Weights of a small GPT-style language model, trained from scratch on English Wikipedia: 8 heads of 96, capped logits.
Each number is 128 + 32 x the weight over its row's rms, rounded and kept within 0 to 255. Layers, rows and columns count from 0. The size above them is the row's rms in percent of the matrix's.

# layer 4 MLP down (transposed), 3072x768, rms 0.0351, rows 2589-2623, columns 448-511
size [ 98  97  99  99  97 102 103  94  96  98 100  90  99  97 107  98 101 100 101  98 100  98  94 101  98 102  98  98  98 102 101 101  96 106  99]
[[141 142 141 128 208 176 113 134 103 135 100  54 150 100  92  99  89 219 146 126 133  73 104 197 186 128 166 100 109 156 159 183 117 121 140 174 106 148 125 149 150 141  45 147 158 106 136 127 126 137 121 111 184 141 170 124 136 168 152 153 122 108 169 151]
 [100 120  74 115 112 179 119  91 114 116  59 145  88 133  75 105 194 122 150 144 185 185  95 111 101  75 147 136 107 106 133 147 126 117 132 181 193 195 150 112 152 162 107  83 146  93 123 103 110 135 145 118  99  69 149 106 106 124  53 111 222 121 104 119]
 [160 111 139 121 189 130 132 187  77 116 160 119 137  80 131 134  64 153  90 159 125 103  66 103  95 100 124 155  91  81  67 108 108 106  95 136  94 178 159 146 117 110 178 163 119 103 162 102 111 191  93 113 158 152 159 175  88  98 102  77 130 151 156 159]
 [158 141 130  86  69 132  73 169 137 125 166  83 170 119 174 134  62 113 112 120 148 124 171 105 164  86 135 194 154 186 162  92  71 177 152 178 120 125 136 152  91 122 160 127  78 147 141 160 191 187 198  80 115 105  60 168 143 132 135 110  81  79  77 151]
 [135 131 135 153 137 173 128  83  79 147 116 133 142 150 110  95 134 170 139 145 135  78 150 122 124  83 125 110 121 152  72 125 175 105 160 119  73  56 107 101 119 160 115 124 114 105  78 164  99 166 159 118 108 171 170 161  63 178  62 131 182 185 134 158]
 [117 159  47 117 177 137 136 117 146 123  98 107 106 140 110  95  87 194 116 118 155 124  86 175  83 158  92  53 126 168 131 120  97  91  98 113 157 144 124 107 108 142 116 106 131  89  57 122 181 117  73 134 137 180  95 134 129  82 154 140 112 178 138  59]
 [118 118 113 154 178 102 167 146 167 137 138 177 127 143 172  86  90 106  98  83 122 119  89 125 145 141 112 102 132 152 131 148 165 148 190 137 158 108  97 141 147 106 152 138  86 123 168 180 176  87 176 157 121 111 201 119 136  83  88 127  84 198 114  42]
 [ 68 111  97  90  81 128 128 162 135 138 158 160 151 180 174 118 116 104 101  79 154 138 141 179 150 152 131 125  47 141 189 123 198 134 139  77 127 170 104 149 138 138  96 138 173 114 191 118 168  83 158 103 120 120 103 168  85  79 183  91 113 133 101 107]
 [137 130 169 201 102  90  96 164 153 121 112 111  70  88 108 112 104 151 150 154 176 169 146  90 123 126 104 143 136 100 172 119 111 161  99 180  68  89 162 187 144 178 187 114 126 143 165  88 148 116 168  94 138 142 149 107 129 133 150 160  91  94 104 149]
 [156 178  92 146  79 139 154 116 167 186 154  94 126 152  88 140 142 119 186 168 109 136 145 101  97 148 114 143 152 113 154 101 118 206 127  94 171 120 177 139 160 114 120 106 182  52 198 109 134 167 139 122 155 154 129  41 141 102 142 123 160 107 132 102]
 [109 157 175 137 142 121 116  99 109 193 161  72 104 119 123  74  95 123  90 161 140  79 171 174 145  93 171  98 203 185 135  95 152 114 129 111 112  94 104 163 111 100 150 155 118 112  91 145  71 157  87  70 120 155  82 133 141 130  65 103 103 104 128  71]
 [103  89 142 162 153 119 106 130 137 107 125 189 129 122 151 124 161 158 141 153 161 123 145  81 143  93 133 138  99 120 151 173 161 143 115 165 101  87  93  87 137 150 179 146 116 131 170 101 138  88 148 103  91 152 139 138 180  97 162 194 131 107 125  97]
 [138  90 124 166 206 124  95 138 107 136 133 107 142 127 152 194 133 111  69  98  32 112 170  87 166 104 127 168  85 105 125 127 181 172 163  81 158 156 127 129 112  79 131 160  94 107 119 161 116  78 109 127 108 131 134 108 156 121 103  99 151 101 143 163]
 [159 101 108 148 118 135  66  67 156 189 106 120 100 128  91 126 134 127 156 158 122 115  90 116 147 151 120 126 112 114 101 106  86 125  71 172 114 126 174 121 137 126 158 146  99 142 140 137 138  96 145 127 166  63 143 111 133 109 118 175 123 143 110 118]
 [133 128 146 177 138 178 105  56 148 103 114  55 109 103 143  72  92 152 190 116  74 161 140 103  83 135 124  75 131  72 113 137  94 154 137 106 193 137 156 105 105 181 128 120 116 134 145 114 122 110 138 132 128 102 255 114 102 128  72 129 129  83 165  81]
 [142 116 160 121 129 151 139 107 134 187 129  73 173 118  98 135 173  89 159 137 127  84 137 131  86 160 122 116 137 163  67 111 149 133 162 138 153 105 164 159 115  92 166 130 109 109 156  98 138 184 120 109 114  77 129  86 164 119 156 154 151 127  87  70]
 [121  87 153  85 106 153 140 109  70 101 156  92  89 116 164 148 110 149 130  85 134 117 119 200 133 174 122  97 121 127  77 149 173 100  90 131 141 140 113 131 160 106  85 162 118 131 151 142 202  57 127 153 167  98 140  84 172 150  43 188 136  66 124 110]
 [129  88  96  94 127 117 163 130 118 113  86 179 151 103 144 101 138  97 176 101 133 132 129  88 154  86 138 145  92 147  97 139 121 126 161 180 138 132 141  75 188 110 186 121 135  71 163 162 132 188  56 194 144 130 126  97 145 128 131 192 165  75 141 150]
 [149 109 121 110 104 158 147  63 139 120 128 122 143 125  72  95  87 129 156 172 172 108 127 100 117 152  77 142 117  69 181 116 158 141 118 127 184 173 133 112 114 109 194  94 102 126 136 126 116 198 153 129  73 118  99 119 107 155 134 110 157 176 180 129]
 [ 88 188 162  81 134 110 139 115  82 186 122 139 102 138  81 196 102 150  51  95  75 141  40 146 135 100 144 163 156 205 127  98 145 131 159  90 124 153 108 120 134 183  86 116 165 134 124 179 102  70 115 131 155 135 141 170 164 176  98 183 148 101 106  74]
 [104 100 122 144 123 179  99 142 106 117  80 143 181 148  79 138 122  98 138 115 164 151  67 147 158 121 111 123  82 122 163 167 157 105 154 113 114  93 125 126 136 171 191 117 139 123 149 179 169 176 145 101 122  72 142 107 113  80 116  51 152 114  80 162]
 [171 104  94 111  99 121 164 164 112 169 101 107 126 122 178 171  97 146 139 124 154 225 112 159 128 139 126 118 112 133  89 183 120 136  89 181  86 116 133 112 128 178 124 166 118 176 159 111 129 151 124 137 103  95 121 153 101 214 146  99 122 138 134 143]
 [ 97 113 145 138 152 120 105  94 149  73 138  96  83  79 159  86 147 154 127 135 131 172 157 117 133 119 192 132 126 122 141 133 103 120 188 114 120  84 107 152  98 132 139  82 108 167 110 110 148 133 136 176 143 104 109 147 111  93 106 137 153 131 142  40]
 [117  51 103 155 114 163 123  51  71 107 118 127 180 118 131 120 115 107 124  90 115 119 159 159 135  70  83 162  68 115 142 147 132 118  94 133 125 168  71 145 112 150 133  55 161 122 185 129 117 179  76 156 129  93 155  96 131 138 121 157 135 160 108 105]
 [116 149 140 156 126 171 120  99 131 117  74  91 142 192 110 133 112 158  58 119 115 138 105 153 150 150 139 119 165 120 138 133 139 178 119 136 123 130 148  93 110 185  68 113 145 126 168  86 123 175 129 165 115 140 104 162 171 138 106 136 148  96 121 176]
 [109  83 129  96 152 139 164 134 146 107 124 186 132 131 205 105  93 111 146 146 129 127  94 157 128 177  82 106  72 144 129 102 157 146 145 127  80 156 121 129 128 148  85 163 161  86 166 114 125 141 117 159  92  64 114  54 171 116 158 145  86 146 138 107]
 [146 124 128 105  79  78 147 108  66  96  84 101 151 142 135 109 145  98  98 185 146 127 145 143 118 147  70 155  88 131 129 106 123  59 109 164 168 117 152 142 124 124  76 110 186 159 145  66 184 113 121 130 122 125 141 178 210 113 129 138 120  76 105 101]
 [173 135 111 142  85 110 178 116 142 111 103 152 116 162 126 118 133 133 114 129 121  89  85  97 130 110 119  77 124 112 150 125  75  81  86 146  91 163 136 123  88  55 131 160  60 119 158 140 117 155 119 180 110 190 145 102 157 200 128 140 132 156 109 132]
 [ 73 155 137 146  98 124 132 148 142 122 135 156 159  89 175 151 129 108 141 150 151 102 104 217  32  76 130 147 126 139 180 137 111 143 124 118 178  86 201 105 129 154 114 113 117 106 113 125 149 121 103  88  89  93 127  82 167 163 118 125 134  87 117 119]
 [ 92 194 217 187 161 122  95 165 130 131 102 122  93  87 132 159 149  84 129 110 114  82 202 166  57 168  91 123 107 154 125 130  75 160 141 113 121 124 100 111  97  83 131 137 164 103 152 132 162 111 114 203 165 170 111 182 157 142 101 134 111 137  99  93]
 [118 108 150 125 173 128 152  81 135 149 150  81 175 129 105 148  75 109  85 157 123 139 122 204 135 142 120 172 205  85 153 155 136 116 176 130 212 170  86 140  86 159 164 174 125  72 130 134 152 106 156 110 111 109 179  93 144 126 147 183 153 157 117  96]
 [119  42 138  47 162  94  61 178  87 130 117 173 148 135 109 183 165 158  84 139 138 153 208 128 168 153 164 101 184 196 145  93 106 160 120 174 113 155 150 134 178 189 116 174  70 154 152 131 155  87 178 146 155 123  95 119  72 148 157 119 185  99 128  61]
 [149 118 144 140 134 184 185 166 135  97 147 102 108 163 170 115 159 158 138 111 126  86  88 107 121 128 118 134 168 116 116 143 105 166 136 200 135 140 103 105 125 108  89 118 133 190 107 150 117  87 130  79 152 156  98 117  77 137  93 149 158 101 133 153]
 [186 153 140 126 151 150 155 101 153 132  96  96 112 172 160 161  98 133 133 106 154  97 105 161  94  97 109 132 132 129 150 116 133 122 139 159 104 101 113 142 138 111 126 127 152 127  87 188 177 127 128 115 156 158  81  99 135 133 169 117  85 132 123 123]
 [143 136 148 123 138  88 110 142 117 153 154 158 164 149 138 168 124 178 119 104 101  94 157 159 210 145 152 103 103 173  98 103  99 175 125 166  72 157  98 141  93 100 113 198 132 204  51  93 122 134 143 170 159 126 100  89 120 144 112 171 112 117 102 130]]
# layer 4 MLP gate, 3072x768, rms 0.0351, rows 2590-2624, columns 448-511
size [ 92  99 101  94 101  97  93  97  98  98  90  96 107 108 100 103  99  97  96  99  97  92 100  96 104  94  97 100 105 102 101  95 132  98 110]
[[117 111 108 138  82 186 154 158 144 151  89 101 111 148 132 107  65 141 122 137  96 110  99 140 179  97 166 178 148 105  91 139  99  90 114 103 125 166 155 129 165 113  79  99  59 174 135  89 105 160 114 170  94 129 144 171 185 134 103  44 138 128 135 127]
 [142 148  96 128 158 114 125 120 137 140 127 120  97  98  90 173  66 122 136 129 137 115 144 105  94 167 124 152 193 150  99 145 134  64 131 112  89 136 187 114 135 146 132  88 171 130 114 110  87 146 137 169 131 125 117  83 139 121 140 115 160 117  79 144]
 [100 149  99 150 104  91 104  96 146 163 112  98 172 135 156 118  97 107 163  93 167 114 158  88  70 164  92 177  92  93 181 108 130  98 164 127  86 112 176 119  74 116 147 105 127  88  68 150  79 128 193 183  59 111  71 156 146 108  87  86 138  58 139 163]
 [105 128 133 131  78 190 122  83  83 168 217  57 120 153 147 137 163 167 132  95  97 173 157 116 124 122  76 152  53 120 143 152 159 170 107 111 137 120 122  98 100 173 113 119 145 158 137  89 151  96 164  50 131 114 123  92  74  84 147  95  89  96 161 142]
 [178  70 101 255  99 101 145 166 178  93 139 135 131 109 126 147 108 136 125  97  89  92  77 173 167 121 158 161  97 147 160 147 101 134 151 175 102 120 155 146 156 110 186 123  77 148 161 135  97 129 131 156 164 127 127 144 158  78 130 122 128  96 149 170]
 [135  95 135 159 116 147 128 143 189 157 133 147 118 127 107 188 115 161 171  92 189 116 131 133 113 135 114 127 118 159 111 138 124 153 159 208 164 157 101 114 145 121 122  97 103 207 151 116 136 123 108 158 130 168 137 121 129  80 115 118 128 162 170  62]
 [ 84 127 144  85 139 161 128 143 216  92 130  85 158 173 112  69 136 167  72 146 111  81  70 139 127 135 137 137 126  70 128 171 150 129 120 143 113 151 130 127 138 142 182 113 117 128  44 135 114 135 158 133 112 191  46 121 115  93 199 107 133 141 156 131]
 [122  97 170 129 195 131 120 159  81 118 108 139 167 152  83 128 141 134 130 153 142  46  99 154 110 150 165 157 174 111 130 165  93  97 170 132  96  98 117 174 131 101 137  87  93 147  61 118 119 192 112 157 146 123  59 156  96 121  94 126 123 131 116  67]
 [124 136 108  93 137  99 135 179 128 117 104 168  76 156 104 127 109 136 144 151 136 146 140 112 143 146 149 161 103 145 107 128  69 121 147  81 134 129 142  98 140 128 114 124 174 106 116 177  92 144 130 156 179 103 148 132 148 132  88  79 107 130 158 103]
 [131 152 176 157 164 140 154 195 126 160 126 108 108 106 146  89 167 144  83 118 101 122 130 151 151  89 155 109  86 128 147 112 139 125  77 120 139 152 170 167 117 128  93 132 125 158 132 101 121  94 180 170 124 149 109 193  65 140 155  90  87 135 151 181]
 [ 95 154 101 139 155 152 135 117 199 131  41 110 108 167 155 154  67 106 158 137 172 129 152 192 136 192 158 121 124 130  62 110 120  95 161 165 121  68 135 156 142 118 176 148 128  90 102 185 175 115 180 157 154 120 173 123 175 116 138 115 111 137 103 123]
 [101 190 123 104 159 145 163 150 143 176 109  92 163 101  99 122 139  93 125  82 103 121  92  99 138  81 161 112 153  84 141  97 116 168 151 149 130  97 139 117  97 143 142 124 123 121  87 149 162 163 155 137 147 137 124 132 197 135 163  89  86 101 173 149]
 [ 95 142 145 119 152  97 157 140 103 100 113 178 116 147 139 149 179 109 147 164 121 105 149 132 108 137 157 185 175 119 156 157 105  82 143 116 146  50 138 127 161 186 108 130 115 133 133 127 107 196 136 100 196 147 107 186  98 114 150 153 172 133 141  81]
 [125 182 170 130 136 176 112 127  88 109 144 183 125 173 141 133 152 152 112 108 134 186 183 185 137 139 165 119 152  82 136 137  93 127 102 102 125  95 137 140 116 187 154 163 114 144 105 147 113  87 117 198 127  66 124 167 117 104 115  39 186 105 156 118]
 [ 91 114 102 125 113 147 110 176  97 130  80 159 119  99  83 110 130 122 145 108  99 189 186 125 138  78 115 157 143 203  78 133  96 181 148 112 149 152 142 113 121 120  82 116 109 143 188 122 120 136 147  96 179 171 129 123 101  90 112 124 155  81 116 129]
 [160 152  74 125 134 133 135 165  90 131 113 173 116 166 109  78 111 121 177 148 186 129 147  62 164 146  93 113 146 123 147 126 135 158  70 138  92 123  86  77 131  76  78 128 127 140 153 133  65 111 179 175  66 159 127  99 158 139 152  90 105 119 152 110]
 [176 133 161 181 125 160 119 105 121 173 151 159 112  91 158  83  97 111 143 167  89 115 177  92  96 136 117 145 175 134 108 158  88  78 128 138 102  85  81 149 168 132 162  75 144 122 105 197 158 172  82 195  72 103 147  95 185  86 118 170 131  95 129 152]
 [122 159 108 188 162 113 151 178 137 170 129 109  80 156 160 102 157 110 184 139  69 141 157 109 138  73  44 105 206  89  70 141 122 134 137 150 162 115 110 164 191  94 103 126 127 111 178  58 114  69 152 149 165  88 130 136 105 107  84 143 138 117 154 102]
 [119 153  48 149 132 174 125 187 110  88 116 104 116 101 154 125 102 130 183 127 196 152 122 120 125 122 137  76 137  86  96 131 125 161  99  93 175 112  91 147 127 151 180  97 125 141 136 101 154 146 156 127 139 153  62 158 221 123 214 119 105  79 129 140]
 [106 122 126 121  97 201 110 130 126  99 143  93 115 105 194 187 140 117 115 152  61 143 151 153 130 157 144 124 128  66  55 112 118 121 207 134 156 139 201 134 126  70 121  83 124 137 164  71  88 133 144 149 102 138 188 112 114 134 153 167 196 162 112  90]
 [ 44 146 107 113 119  67 149  90 174 151  92 106  95 123 103 100 130 101 160 105 105 105  97 156 115 116 159  94 145 125 110 193 107 152 160 186  82 137 104  84 180  86 114  75 130 138 156 129 138  55 147 164 105 172 105 122 161 162 108 137  92  83 147 109]
 [ 96  80 168 107 184 152  85 124 125 111 188 128 142  69 148 147 109 135 182  78  91 183 115 139  91 117 131 115 107 148  49 137 129  99 141 120 167 109 110 116 153 113  67  98 114 140 140  95 138 105 136 163 171 143 165 121 170 164 135 130 115 107 138  66]
 [124 172 110 118 119 111 110  96  93  92 111 164 119 192 139 149 111 194  55 122 120 156 103  87 127 170 131 139 156 112  95 150 135 162  98 126 109 107 177  89 159 160 159 116 113 152 115  96 159 145 164 105 149 118  86 166 162 160 133 175 112 123 102 106]
 [121 146  60 115  81 139  83 150 103 103 119 106 146 102  66 113 108 136 110  90 101  82 134 140 130 129 181 111 115 138  97 137 118 151 194 177 149 130 123 135 152  78 154 161 123 153 111  62  67 149 116 129 156 112  94 161 121 120 174  95 132  67  97 145]
 [ 79 130  96 173 186 168 113 176 141 166  58 211 167 103 117  73 147 132 136 147 145 153  88  95 129 133  85 129 173 102  75 140  87 159 126 162  84 129 175 126 157 158  70 137 174 135 113 122  86 144 139 183 118  91  55  91 153 116 108 131 116  55 155 120]
 [159 154 109 164 130 106 144 162 186 144 145 114 153  81  98 118 174 130 168 175  96 141  98 114 159 137  84 140 152 108 132 144 137 150 131 191  64 122 132 159 146  97 203 133 147 179  96 136  69 169 162 150 104  90  65 107 133  84 148 132 134 110 155 170]
 [108 130 110  86 181 113 160 113 120 119  99 148 113 122 127 118 133  99 117 143 190 154 143 107 170 161 106 143 164  83 127 193 163 117 159 140 186 116 128 113 104  95 137 147 181 105 108 132  87 127 149 128 162 155 105 118 191 143 105 106 158 145  80 130]
 [141 147 124 121 127  91 146 131 201  42 114 132 128 154  82 138 151  77 113 128  70 155  68 103 179 139 144 107 166 141 101 116  69 127 144 119  60 128 122 151 103 103 125 132 166 152 150  68  92 103 151 103 158 104 138 144 198 145 157 200 100  77 105  81]
 [ 79 130 118 126 146 138 136 160 174 138 120 100 108 128 111 129 113  68  98  79  84  97 150 149 185 112 190 137 140  84 137 153  64 108 100 163 139 106  62 111 147 108 126  97  90 186 130 127 201  78 119 166 175  91  98 177 187 139 150 133  84 155 126 162]
 [156 111 113 136 102 189 170 124  68  93 122  96  79 172 133 163 189 163  64 160 113 122 179 126 119  77 144 135 103 149 188 111 155  62 122  95  77 140 110 107 104 146 202 105 119 123 179 121 130 127 161 143 135 174  94 104  94 106 145 136 146 135  93 141]
 [137 137 172 186  85  90 141 122 187 146 111 117  45 121 112 128 147  90 140  76 103 227  66 116  76 152 137 121 138  72  77 171 169 183 113  99 100 130 144  88 159 109 168 122 148 138 113 121 166  77 148 145 110 195 134  96 161 143  89 118 102 114 133 118]
 [ 72 150 140 107 158 163 127 150 147 131 156 123  72 167 139 154 131 134 102 118  95 117 164 119 108  87 157 142 157 147 182 129 154  13  94 131 114 119 168  89 100  95 151 125 128 194  99 120 156 148 143 136 158 104 107 113 116 121  67  66 166 128 109 148]
 [175 130 156 128 159 127 122 129 184 143 105 150 143 164 146 114 124 115 138 101 162 100  99 127  93 148  70 152 149  92 129 149 142  86 118 156 159 100 123 108 163 172 161 119 122  86  52 223 140 166 126 121 165 143 118 118 145 131 109  98 100 114  87 115]
 [129 163 136 161  98 145 148 102  90  86  74 113 136  83 134 125 141 135 138 164 114  86 124 116 161 154 183  60 145  54 119 147 117 147  80 160 159  77  93 112 114 108  81 175  99 111  93 133 177 124 158 153 166  73  92 103 144  81 152 181 161 123  60  94]
 [166 136 102 108 156 123 191 146 126 140  82 129 107 115 126 154 163 139 124 127 169  93 137 182 137 135 152 135 108 140 169 115 146 135 147  65 127 108 148 105 117  85 113 143  80 173 151 168 157 139 161 154 182 121 142  88 140 159 131 154  98 118 118  78]]
# layer 4 MLP up, 3072x768, rms 0.0351, rows 2590-2624, columns 448-511
size [ 98  96 100  96 102 105  94  96  95 100  91  97 105 110 100  99 100 100  95  98  99  97 102  95 102  95  97  96 101 101 100  94 111 100 103]
[[119 185  99 111 138  96 163 101 161 192 152 152 104  91 137  77 132 149 124 131 147 150 164 149 167  28 103 101 116 106 150 171 173  99 118 157 138 166 112 157 110 152 121 135 186 147 181  59 148 101  65 147 110  97 138 162 126 145 140  98 114 103 139 143]
 [104 142  96 115 139 149  94 160 168  91 124 167  81 166 130 113 111 171 130  86  75 135 139 128 152 123 124  95 112 198 158  71 104 152 133 119  59 124 139 109 119 103 129  72  66 124 148  81 187 105 162 123 118 112  95 154 165  94  55 143 111 169 197 157]
 [ 80  98  91 124 202 101 140 158 130 212 161 101 102 137 136 135 172 120  75 145 163 152 137 136 176 133 131 158 108  72 127 100 173 109  99 157 143 137 146 149 123  96 143 140 136 111 162 186 117  67  68 163 119 123  88  42  88 119 123 133 146 123 153 122]
 [ 80 191 141 131 125  80 105  92 141 130 113  70 152 183 143 148  94 172  95 136 121 135 151 137 131 108 123 107 126 155 133 150 166  59 111  99 155 149 124 134 218 114 106 108 107  83  81 172 205 139  93 166  90 176 167 130 112 156 123 164 131 162 117 142]
 [158  91 107 149  89 154 143 138 104  67  76 150 175  88  72  98 109 145  88 161 113  56 142 126 123  31 157 122 160 151 101  53 141 189 186 130 123 132  90 155 174  79 105 167 130 178 169 125 115 140 158 138 124 101 129  97  64 177  98 185  97 129 140 176]
 [ 92 162 102 138 151 150 116 181 136 126 100 119 191 111 143 144  94 143 100 135 113 128  91 142 110 180 148  98 137 142 116 134 156 147 136 121 149 106 105 132 102 100 116 112  38  93  77 137 155 107 110 121 142  73 206 112 164 157 150 143 124 116 167 101]
 [145  76  73 101 145 155 110 112 103  88 108 120 104 177 104 123 154  66  93 148 123 120 176 127  98 154 113 165  85 116 103 172 133 151  48 143 107 143 156 104 114 122 177 160 129 135 159 135 113 139 125 132 172 183 136 159 109 160  92  99  77 171 114 159]
 [183 125  71 127 154  99 131  93  76 131  75  88 138 117 108  87 129 149 116 159  96  89 127 179  98 129 117 107 101 157 152  92 168 174 100 110 126 101 121 133 140 176 122  99 117 134 115  76 131 188 133 146 106 154 105 115 113 131 162 182 159 146 104 120]
 [126 138 134 106  84 110 111 150 124  93 136 177 159 141 125  59 147 132 138 115 127  80 121 100 181 174 180 114 157  60 129 121  99 112 151 164  96 135 149 122 164 165 129 165  90  82 122 144 102 163 109 153 108 174 182 114 120  75 122 140 125 158 156  60]
 [120 139 172  92 149 102 120 143 141 182  91 168 142 157 145 101 120 168 100 123 126 148 164 207 119 127 139 150 110 128 112 128 156 132 176  80  85 153  80 128 153 162  93  85  88 106 157 154 160 162 118 115 130  68  60 141 148 142 123 130 123 165 119 192]
 [149 118  95 145 133 126 105 123 116  93 148 158 113 195 163 120 117 122 150  90 146  85 149 166 147 140 174 138 131 150  95  48  91 151  15 131 142 144 124 145 175 125  80 123  56 152 129 192 132 142 116 101 146 165 138 127 155  88 147 122 105 106 145 146]
 [ 94 104 102 141 155 169  86  86  76 147 164 115 155  96 116 132 128 174 172 140  95 184 154 125  39 121 189 102 115 101 149 143  85 138  82 150 104 122 126 168 104 164 127  80 134 156 117 143  78 164 157 143 126 128 142 105 154 120 155  81  68 107  78 143]
 [132 130 113 113 116 129 136  92 144 148 133 131  68 132 133 123 143 124 135 145 106 147  87 126 107 117  67  99 149 107 181 130 201  98  92 110 212 114 126 173 157  96 108  78 112 120 117 104 126 149 109 145 138 171 159  82 188  48 207 165 157 139 107 117]
 [ 94 176 149 102 178 132  98  74 188 120 136 149 139 129 202 140  99 131 182 146 125 126 130 141 134 129 137 130 146 125 174 140  82 129  66  76 179 148 169 131 122 106 118 115 171 139 114 150 131 114 118 138 148 155 120 158 182 229 128 160 146 120 114  77]
 [173 167 121 150 165 147 158 129 150 198  92  90 124 119 147 113 171  92 135 192 106 155 104 125 160 114 107 136 101 112  93 132  91 156 149 143  98 139 129  71 141  76 155 124 108 144  61 146 131 118 112 121 155 151 148 104 142 115 151  90 111  96  86 131]
 [128 153 123  96  92 159 136 101 116  55 144 160 123 122  77 138 125 171 156 148 139 141 122 118  74 172 136 116 144  83 174 144 169 140  95 178 192 189 140 164  81 123 132 162 109 125 153 166 135 130 130 127 108 157 118 135 131 147  70 107 145  88 116 157]
 [ 91  99  77  93 138 143 142 159 156 159 112 120  97 149  68 177 164 198 148 145 161 158 107 142 131  99 127 123 150 138  86 176  77 107 108 236 112 175 191 159 175  92 129 131  84 180 147 103 112 104  99 104 124 127 128 109  93 104 101 110  85 132 146 151]
 [125 133 169 140  99  89 141  84 181  89 125 143 116 192 100  61 150 106 143 132 119 131 135  82  30 127  71 160 102  62 124 116 119 105  82 140 180 131 131 140 157  96 136 142 133  91 168 137 143 137 188 115  91 119 118 119 149 150  98 117 113 119  86 133]
 [183 160 152 150 120 128 141  86 125 128 148 208 164 147 116  77 191  48 168 140 164 196 103 101 143 135 144 114 181 161  85 161 139 120 130 130 151  87 174 147 156 126 149 118 102  90 127 132 121 127 128 144  57 163  93 117 166  94 113 145 113 177 131 145]
 [ 68 136 154 119 207 121 168 144 111  73 151 137 140 129 120 145 145 130 168 102 112  74 135 139 157 104 102 108 104 138 107 160  44 124 154 137  83 134 116 157 121 180 135 182 149 145  81 189 147  78  88  67 172 114 179  75 112 126 117 161 105 123 153 109]
 [124 143  90  85  80  76 170 114 179 109  87  84 145 153 103 156 154  99  95 100 143 185 117 119 134  98  90 111 105 118 103 126  75 144 147 174 140 150  37 170 136 156 101 136 108 148 160 119 124 166 179 115 118 127 185 156 107 167 109  97 128 117  74 137]
 [162 141 107 121 122 151 189  70 140  61 187 161  83 102 101  82 110 128 161 138 176 108 150 182 141 146 162 191 146 105 140 128 129  37  95 141 147 110 150 143  67 136 156 145  80  79 106 122 100 130 157 130  82  74 117 126 144  87 131 113 111 167 162 110]
 [119 142 121 151 162 134 132  94 175  72 131 152 132 144 105 180 166 106 180 133 154 144 135 196  93 146 168  97  67 106 130  90 142 147 147 138 186 161 102  95  92 145 141 113 155 181 123 155 138 132 147 223 137  82 121 131  96 108  64 134 124 108 122 158]
 [126  89 129 107 157 124 181 122 168 116 151 153 108 180 178 117 141  81 104  98  94 175 157 158 149 166 118 149 121 120 129 127 110 132 142 168 147  74 142 162 107 133  73 117 106 127 179 121 113 127  93 212 109 168  99 147  77 125 107 174 132 156 177 118]
 [149  77  65 167 157  94 166 119 174 126 180 167  83 106 121  96  81 132  73 166 164 110 127 162 179 117 120 131 136 133  90 123  69 159 177 105  79 151  76 159 168 118 128 121  92 109 137  79 123  57 102 123 139 152  72 128 125 128 157 133 126 132  86 119]
 [169 136 169 140 144 123 151 140 172 120 155 106 108 153 141 161 165  96 143 181 127 152 140 123 175 114 114 159 171 150 164 131  73 106 103 106  71  63 147 133  58  63 159 162 144 157  98 125 107  78 141 108 120 105 149 123  75 128  96 122 191 160 111  59]
 [162 180 154 150 171 142 108  96 119  65 140 140 136 132 129 178 136 122 125 163  93 134 122 125  85 104 119 101 104 140  93  97  68  96 115  80 101  83  95 128 161 158 111  40 142 120 145 118 141 154 149 151 106 102  89 155 156  73 133  98 167 117  83 143]
 [ 97  96  95 101 153 171 127 165 130 143 111  66 128 113 155 181 116 155  64  88 131  78 132 129 141 113 143 171 134 179  78 110 100 113 133 198  35 151 120 113 109 170 126 134 116 120 138  84 128 115  66 157 148  66 144 166 138 116 161 140 146 124 135 132]
 [102 155 144 136  89 138 133 142 109 196 112 133 127  97 161 157 108  86 118  67 138 170 166 115 139  85 110  65  98  70 145 154 122  96  71 202 129 117 164  78 120 111 151 171 112 132 118 120 161  69 112 157 152 119  68 159 147 169  95 136 149  91 151 153]
 [146  87 110  75 121  85  94  70 137  79 152  92 120 153 127  63 128 146 139  98 120 141 155 119 126 118 134 176 150 165  81  94 111 153 163 130 141  68 159 127  88  69  69 151  98 138 167 153 132 144 160 145 153 181 187 175  48 139 117 127 138 127 117 104]
 [123  48 157  85  97  49 104 149 127 159 152 104 155  52  84 166  74 167  70  98 107 160 135 161 128 119 108 109 160 102 143 133 156  89 143 192  59 126 170 135 160 147 168 143 127 123 158 157 150  94 173 145 181 129 141 162 128 164 122  99 142 133 141 100]
 [135 128 119 201 156 110 120  89  83  96 108 201 152 122 139 142 188 114 107 147 115 130 181 127 124 117 147 168 100  63  49 158 148 100  77 113 117 108  60 130 156 177 132  76 167 140 173  97 131 134 139 118 176 119 158 168 122 148 133 144 170  90  93 126]
 [110  59 126 155  75 140 141 102 124  99  93 136 102 127  77 147  80 119 179 158 109 189 112  95 130  93 102 123 125 153 128 101 115 132 124 110 138 174 182 132 107 105 128 119 152 128 125 107  99  85 127 110  50 147 148 125 106 110 121 115 136  88 148 142]
 [146  77 105 140 174  84 124 177 144  98 133 120 120 159 127 131 158  87 124 135  83 118 120 128 146  83  86 118 182 134 135 118 145 153 132 123  85 143 163 143 153  96 114 135 143  99 126  82 120  99  97 124 102 109 150 138  76 142 109 133 128  94 170 114]
 [216 103 114 118 171 147  85  91 114 187 173 122 101 123 110 135 171  95  75  77 140 139 104 146 128 143 244 102  59 110 128 157 117 108 149 109 183 140 148 136 108 197 131 151 123 194 169 180 132 189 119 141 143 160 148 147 126 156  98 131  94 112 124 122]]